{
  "num_key_value_heads": 3,
  "intermediate_size": 256,
  "vocab_size": 8192,
  "init_std_down": 0.0163,
  "lr_mult_o": 1.03,
  "decay_shape": "linear"
}
Each number is 128 + 32 x the weight over its row's rms, rounded and kept within 0 to 255. Layers, rows and columns count from 0. The size above them is the row's rms in percent of the matrix's.

# layer 5 attention key, 96x64, rms 0.218, rows 88-95, columns 0-63
size [118 130 114 108  82  91 109 107]
[[ 87 196 139  99 142 180  93 120 147 158 120 127 101 118 162  94 147 148 132 140 104 140 158 150  95 131 117 108  84  71 121  93 169 201 140 135 161 167 141 111 108 163 166 109 128 163 155  74  73  86 127 125 133 157 117 171 154  86 133 160 190 163  74 162]
 [ 76  83 170 151 144  75 147 126 113 165 149  99 139 102 136 146 102 138 104 175 101 146 161 199 158 125 137 103 116 119 141 113 132  87 164 207  71 170 156 153 142 135  80 149 148  87 154 123 115 171  86 145  84 139 192 162 127 136 172 142 160 100 143 160]
 [160 204  94 101 111 104  76 129  56 124  96 135  90 136  92 132 132 159 144 103 137  92 122 100 158 114 143 120 118 162  99 117 123 190 151 117 149 201 153 155 178 120 155 122 147 129  91 103 110 114 156 130 120 112 157 137 170  50 105 116 185 176 182 121]
 [113 130 145  68 127 128 161 220 171 108 118 202 108  98 111 132 184  87 122 103 162 102 111 154  95 139 127  95  64 127 134 105 116 115 106  90 115  99 121 144 104  74 165 105 122 172  89 135  80 172 114 108 119 116 152 168 174  78 152 162 132 143 137 155]
 [ 91 113 135 130 110 139  66 125 106  85  90  82  81 110 171 113 195 146 148 107 103  84 195 154 126 148 116 166 131 144 178 112 150 176 167 181 168 164 115 157 171 144 151 159 165 159 126 104  79 115 122 119 153  85 130  97  77 132 126 101 177 151 105 145]
 [153  87 167 163 103 128 157 115 158 135  83 142 134 161 140  60 150 137  78 102 159 138 154  77 113 194 122 139 148 106  96 146 119 109 150  96 193 101 108 126 140 120  81 140  90 139  76 108 114 142 169  69 150  86 135 175  89 171 104 176 106 101  76 131]
 [ 97 134 123 134 108 117 124 159 123 111 142 188  97 142 112 135 106 113  79  96 130 147 142  86 155 148 147  92 138  77  73 140  92 197 159 117 151 161 196 129 129 112 107  53 140  68  86 140 104  68 115 142 120  91 127 144  96  98 184  99 122 173 155 172]
 [139 179 157 218 135 185  86 169 181 140 163 129 135 108 154 146 148 114 186 135 121  53  95 175 128 189 128 122 146 115  96 123 128 125 160 120 169 117 152 103 127 124 163 155 166 162 130 148 117 111 107  59 100  76 111 131  95 159 143 149 136 124 152  94]]
# layer 5 attention query, 96x64, rms 0.212, rows 89-95, columns 0-63
size [ 91 104 117 115 116  94 115]
[[136 131 120 137 165  87 140 160 174 149 174 131 133 104 153 156 115  77  78 100  63 124 135 165 123  87 130 140 133 150 157 126 147  88 169 206 118 132 161 187  98 151 125  99 147  99 170  97 118 175  83 132 164 152 141 163 152 165 196 143 187 154 139 143]
 [154 143 123 131  69 112 137 122 129 155  78 105 127 104  68 138  86 174 175  88 145  93 154  86 113 181 154 152 114 152 141 145 103  89 103 138 194 149 139 156 156 109 148 135 185 133  92 128 104 118 129 151  84 124 169 103 129  73  92 162 219 133 163 110]
 [125 175 158  72 140 111 188 173 153 135 105 201 188 152 135 104 168 146 133 107 154 104 113 149  95 118 120  94 131 140 109  69 133 151 133 100 109 164  77 153 133  84 121 105 121 179 110 119  67 163 114 115  59 126 198 100 112 118 148 133  88 140 153 147]
 [118 148 113 142 160 131 119 108 111  69  95 119 106 112 135 135 142 130  65  90 149 144 221  87 108  87 185 143 117  92 181 132 172 141 158 164 146 157 130 126 125 134 138  77 191 179 102  77 108 120 221 129 122 134 126  95 116 108 114 130 146 103 120 148]
 [120 104 129 145 109 128 142  96 140 133  71 137 142 149 140 108 161 117  88 105 102 114 191  73 202 118  91 113  75  95  86  91  56 120 113 112 143 106  90 154  77 155 152  95  88  87 100 140 141 150 132  87  79 116 127 185 139 148  48 137 129 137 122 120]
 [118 134 104 140 115 106 151 171 131 135 196 127  69 182 145 121 165 130  86  76 137 149 168  67 160 137 144 122 146 141  96 138  79 163 157  72 131 129 131 165 142 132 143  89 128  83 107 173 131  85 140 194  99 124 186 152 131 172 129 178 104 148 170 169]
 [142 177 111 195 157 131  86 142  90 133 179 111 138 142 191 152 116 116 166 103  94 100 158 149 156 140 118 191 135 109  80 113  81 105 145 143 120 152 180 106 113  95 183 184 138  98 133 158  77 135 129  98 120  84 113 127  95  90 122 200 158 113 150  96]]
# layer 5 attention value, 96x64, rms 0.238, rows 64-80, columns 0-63
size [ 83  85  86  86  86  86  80  83  80  72  74  80  81  80  87  82  84]
[[165  74 122 131 113 124 115 112 111 162 127 120  34 140 201  99  92 147  93 181 199 142 141  61 102 145 154 144 136 122 129 113 119  86 126  73 101 141 147 144 147 133 123 134  71 116  82 164  98 163 158 103 145 147  99 129 122 103 104 180 168 130 159  98]
 [141  95 134 118 200  92 123 116  81 104 112  86 102 208 127 142 162  88 139 126 153 169 125 121 126 121  88 210 107 100 106 149 107 119 129 152 154 108  78 140  94 159 177 122 105 137 126 170 103 184 163 119 125  96 201 128 127 113 160 131 152  63 102 125]
 [169 134 146 125 100 136 129  70 135 139  87 127  76  71 110 122 193 150 147  99  90 204 134 123 136 128  91 157 142  64 141 102  91 175 126 132 157  99 157 139 149  74  63 158 123 146 111  87  99 151 161 157 140 164  90 128 105 104 176 168 126  99 154  96]
 [129  80  94 118 149  79 124  93  47 162 163 165 217 113 137  96 175  90 155 114 130 136 145 145 147 100  88 144 117  77 163 100  67 140 118 101 107 152 142 145 126 127 107  94 123 121 133 158  88 111 130 143 115 139  92 182 135 140  48 156 128 149 147 170]
 [115 119 155 104 100 118  97 189  98  94 126 145  73 116  68 109 111  70 182 134 153  84 117 105 150 135  89  64 103 105 154 163 155 112 154 157  63 125 166 142 100 116  82 153 157  93 141  95 143 184 127  88 142 168 144 147 126 103 136 189 130 126 107 176]
 [116  83 127 157 162 135 119 167 131 164 146 141 113 170 109 154 121  83 103 114 160 154  88 139 143 136 220 147 122 148 143 123 150 129  67 101  83 173 141  68 183  63 158 186 177 136 105  95 163 134 145 103 111 136 164 131 153 125 100 153 102 139 149 185]
 [127  83 196 144 148 186 156 123 136 106 121 109 141 114 136  91  94 152 150 156 139 159  96 122 157 138  78 103  99  90  87  58  91 115 135 162  89 170 145 145 146  99 129  83 145 202 182 108 143 100 152 135 171  87 144  95 181 134 110 154 148 185 123 140]
 [147 118 155 164 128 162 146 127 129 122  78 113 131  98 103 143 172 146 136 185 134 102  73 105 146 110 135 203  30 170 137 109 139 136  51 150 159 148 143 105 134 167 105  80 132 143  65 125 145 125 113 119 154 167 162  70  96 146 109 169 107 105 136 135]
 [159 139 109  87 143 148 148 123 116  79 128 127 129 113  80  60 130 139 113 126  88  94 124  86 117 127 172 147 163  63 152 135 115 146 110 177  57 106 146 130 160 136 162 155 118 120  96 181 151  44  86 153 143  70  99 114 112  87 139 170 144 120  77 159]
 [134 163 144 102 167  38 163 122  65  50 138 155  92 187 137 124 130 152 128 130 159 152 112 152 124 117  88  91  51 121 158 150 156 114 171 130 155 133 164  64 132  91 104 107 181 118 144 134 154 111 111 120 134 105 133 127 139 132  79 157 136 114 113  75]
 [116 137 128 133 165  95 119 150 110 139  95 139  82 159 184 180  80 186  79 194 167  91 137 155  99 158  91 168 110 132 147 109 139 137 124 132 117 159 138 162 194 138  62 141 131 144 114 168 101 135 103 149 107 110 110 174  74 143  56  91 129  95 132 149]
 [111  64 126 133 205 105 112 157 118  88  68 159 165  84 121 127 108 137  96 147 159 126 158 119 132 152 143 164 192  72 121  80 147 212 143  96 126 120 150 114 143 126 163  87  97 104 130 100 138 147 158 142 139 163 101 103 169 132 126 153  71 102 144  72]
 [ 99 150  95 144 113 144  97 121 117 133 134 141 143  63 101 128 139 174 107 140 181 154 137 158 172  85 138  69 153 101 146 131  91 121 110 139 123 114 140 126  88 186 125 135 166 103  67 192  82  80 158 140 190 107 141 101 203  80 164 131 143 124  87 148]
 [ 75 120 172 127 154  86  99 126 171 108 112 127 161 110 144 101 127 209 202  57  98  77  94 113  81 179 128 103 120 129 137 147 158 173 127 105 168  93  81 121 167 129 114 105 117 116 139 142 198 145 137 113 101 140 111 140 158 141 151 178 127  90 158 135]
 [158 110  95 150 110 159 124 131 146 135 173 166 158 162 120 113 143 159 147 101 135  98  88 210  96 147 144 151 160 115 141 115 132 125 119 145  64 103 110 169 171 145 128 116  86 141 116  85 103 101 212 117 149 139 217 173  98 112 122  95 130 184 173 144]
 [134 151 136 136 138 121 133 127 117 143 158 100  93 115 147 179 104 125  99 168 211  85 119 179 177 100 151 136 114  75 131 110 167 184 148 162 160 136  71 140  86  97 136 101 129  70 161 118 129  91 174 152 130 132 126  91  87 141 115 128  96  78 183 191]
 [180 145 184  97 184 181  98 125 114 163 103 186 107 100 140  91 140 147 114 149 109 103 103 165 165 161 192 120  97  77  68 112 125 134  78 130 146 165 120 131 119 149  88 125 170 126 179 155 168 158 154 134  81 127 179 142 168 150 115  86 119 157 151 133]]
# layer 5 attention output (transposed), 96x64, rms 0.177, rows 64-80, columns 0-63
size [ 75  70  69  76  79  82  68  70  76  65  75  74  68  66  67  73  72]
[[ 84 167 101 138 113 141 103 191 151  53 131 129 171 118  90 138 210 130 182 118  76 126 122 171 129 100  95 115 154 161 111 187 137 177 168 164 176  86 100 120 122 118 146 122 131 139 108 119 139 111 115 133  77  82 153 124 146 173 147 163  78 137 120 154]
 [116 119 102  99  78 150 151 163 166 119 178 136  80  91 127  94 104 164 115 117  96 114 115  99  93 143 103  63 159 105 101 143 183 168 125  84 127 141 176 157 126 139  86 149 100 157 140 117 128 108  93 181 141 220  79 171 173 127 118 134 153 168 138 161]
 [110 141 120 100 175 168 140 163 126 132 188 151 141 149 152 136  52  90  88 126 126  72 118 164 154  92 178  87 152 152 123 147 177  63 146 155 106 159 119  65 121 165 157  91 134 123 168 120 168 122 100  70 113  90 161 130 148 143 160  87 127 170 113 119]
 [150 172 173 156 145 130 128 161 169 149 117 102  59 139 138 181 103 162 120 194 136 111 106 127 126 140  95 122 143 180 137  98 200 147 120 132 144 132 102  50 141 142 153 197 147 147 175 123 103 160 152 150 147  99 138 105 134  87 169 116 104 105 108  57]
 [131 134 127 156 149 157 167  61 178 168 104 151 164 192 185 105 146 164  94 105  97 172 119 152 102 133 136 163 165 129  55 120 107 142 121  78 145  91 105 113 142 152 119  38  98 130 140 139 150  96 163 172  92  78 118 110 104 162 141 106 118 143 117 111]
 [112 144 188 115 160 111 117 103 110  81 148 144 114  99 150 143 141 136 161 119 107  84 143 163 150  82 112 154  92 140 129 197  90 117 211 133 149  88 110 174 128 186 108  88  83  73 138 147 106 144  92 171 171  96 111 164 154  87 147 179 147 133 128  93]
 [ 88 139  56  83 132  57  92 128 153 166 102 124 126 185 120 125 138 108 110 115 100 152 157 122 120 115 127 110 146 207 210 185 136 132 145  92 132 106 118 115  84 136 102 156  92 101 100 139 122 129 158 119 157 197 125 170 124 131 146 100  88  91  86 151]
 [129 158 140 128 123  67 113 149 137 154 152 124 114 165 117 107 108 159  99  58 176 114 163  96 105 170 107 117 191  75 128 150 133 129 147 127 141 116 103 134 123  72 129 203 151 122 196 126 105 130 135 119  82 113 123 194 107 152 111  80 204 108  92  99]
 [117  90 118 147 131 117  92 118 148 153 138 109  81  85 171 189 172 124 151 131 144 147 151 199 145 154 114  74 125 195 136  84 126 137  79  93 157 165 107 203 107 113 136  99 149 175 157 126 104 183 114  76 103 163 160 138 141 162 145 142 111 149 161  90]
 [128 117  98 184  99 162 133 118 175 161 106  87 115  79 134  94 128 124  94 166 105  77 136  93 136  89 156 156 184  79 166 156 152 148 117 178 135 135  83 215 117 159 124  99  68 126 119  99 113 133 170  84 137 152 124 163 130 130 182 132 110  98  88 100]
 [133 130 131 110 130 103 129 120 132 121  96 142 139  98  31  93 161 170 170  48  84 101 119 114 136 128 149 119 173 135 155 113 111 121 111 168 145 129  67 105 117  54 160 112 111 132 142  77 123 102 196 120 177 138 105  65 166 118 158 163 116 130 107 102]
 [129 177  75 133 107 150 147 111 139 167 140 141  70 142 121 112 133 161 139 128  96 100  74 128 119 114 131 155  93 204 173 130  81  71 107 142 128  88  75 127 184  95 144 147 144 167 136 119  88 131 108 122  98 109 161 154  95  90 123 189 184 172 136 183]
 [109 145 139 135 135 129 138 107 146 140 110  92 164 212 143 159  83 145 148 101  78 106 144  91 121 139  95 115  71 138  76  93 185 173 143 123 117 139 142 164 135 119 137 135 132 133 203  46 147 171 119  95  81 161 131 182 103 103 102  74 116  97 106 127]
 [160 188  63  92  98 169 193 138  81 105 145 131 119 107 104 172  76  58  97 159 125 218 164 115 110 102 134 153 148 138 137 129  93  98 159 127 118 128 151 169 117  98 157  68 113 116 149 134  87 123 124 162 138 108 137  89  98 163 126 152 128 163 118 128]
 [ 79  80 145  90 182  99 118 120 119 187 139  94  68 104 166 190 147 103 135 112 113 128 207  77 187 102  97 110 110 119 139 158 139 130 112 156 135 139 140  70 153 120 116  98 152 110 139 113 152  99  62 152 144  73 104 112 156 113 132 155 112 146  91 171]
 [104 130 124 163 129  83 148 115 159 154  98 136 188  89 121 118 145 161 163 108  71 132 143  86  96 134 113 184 137 142 170 105 142 108 191 126 157 153 174 111 175 133 149 132 126 207  86 114  88 124  91  50 141 157 145 138 156 108 164 150 152 152  75  91]
 [107  93  45 187 100  86 149 140  90  90  88  93 125 126 153 172  88 142 181 107 129 109 143 129 114 106 117 102 188 143 143 119 124  78 134 140  90  83 126 132 168  95 192 141  90  98  94 112 141 126 124 119 140 122  75 122 107  96 113 170 142  68 167  87]]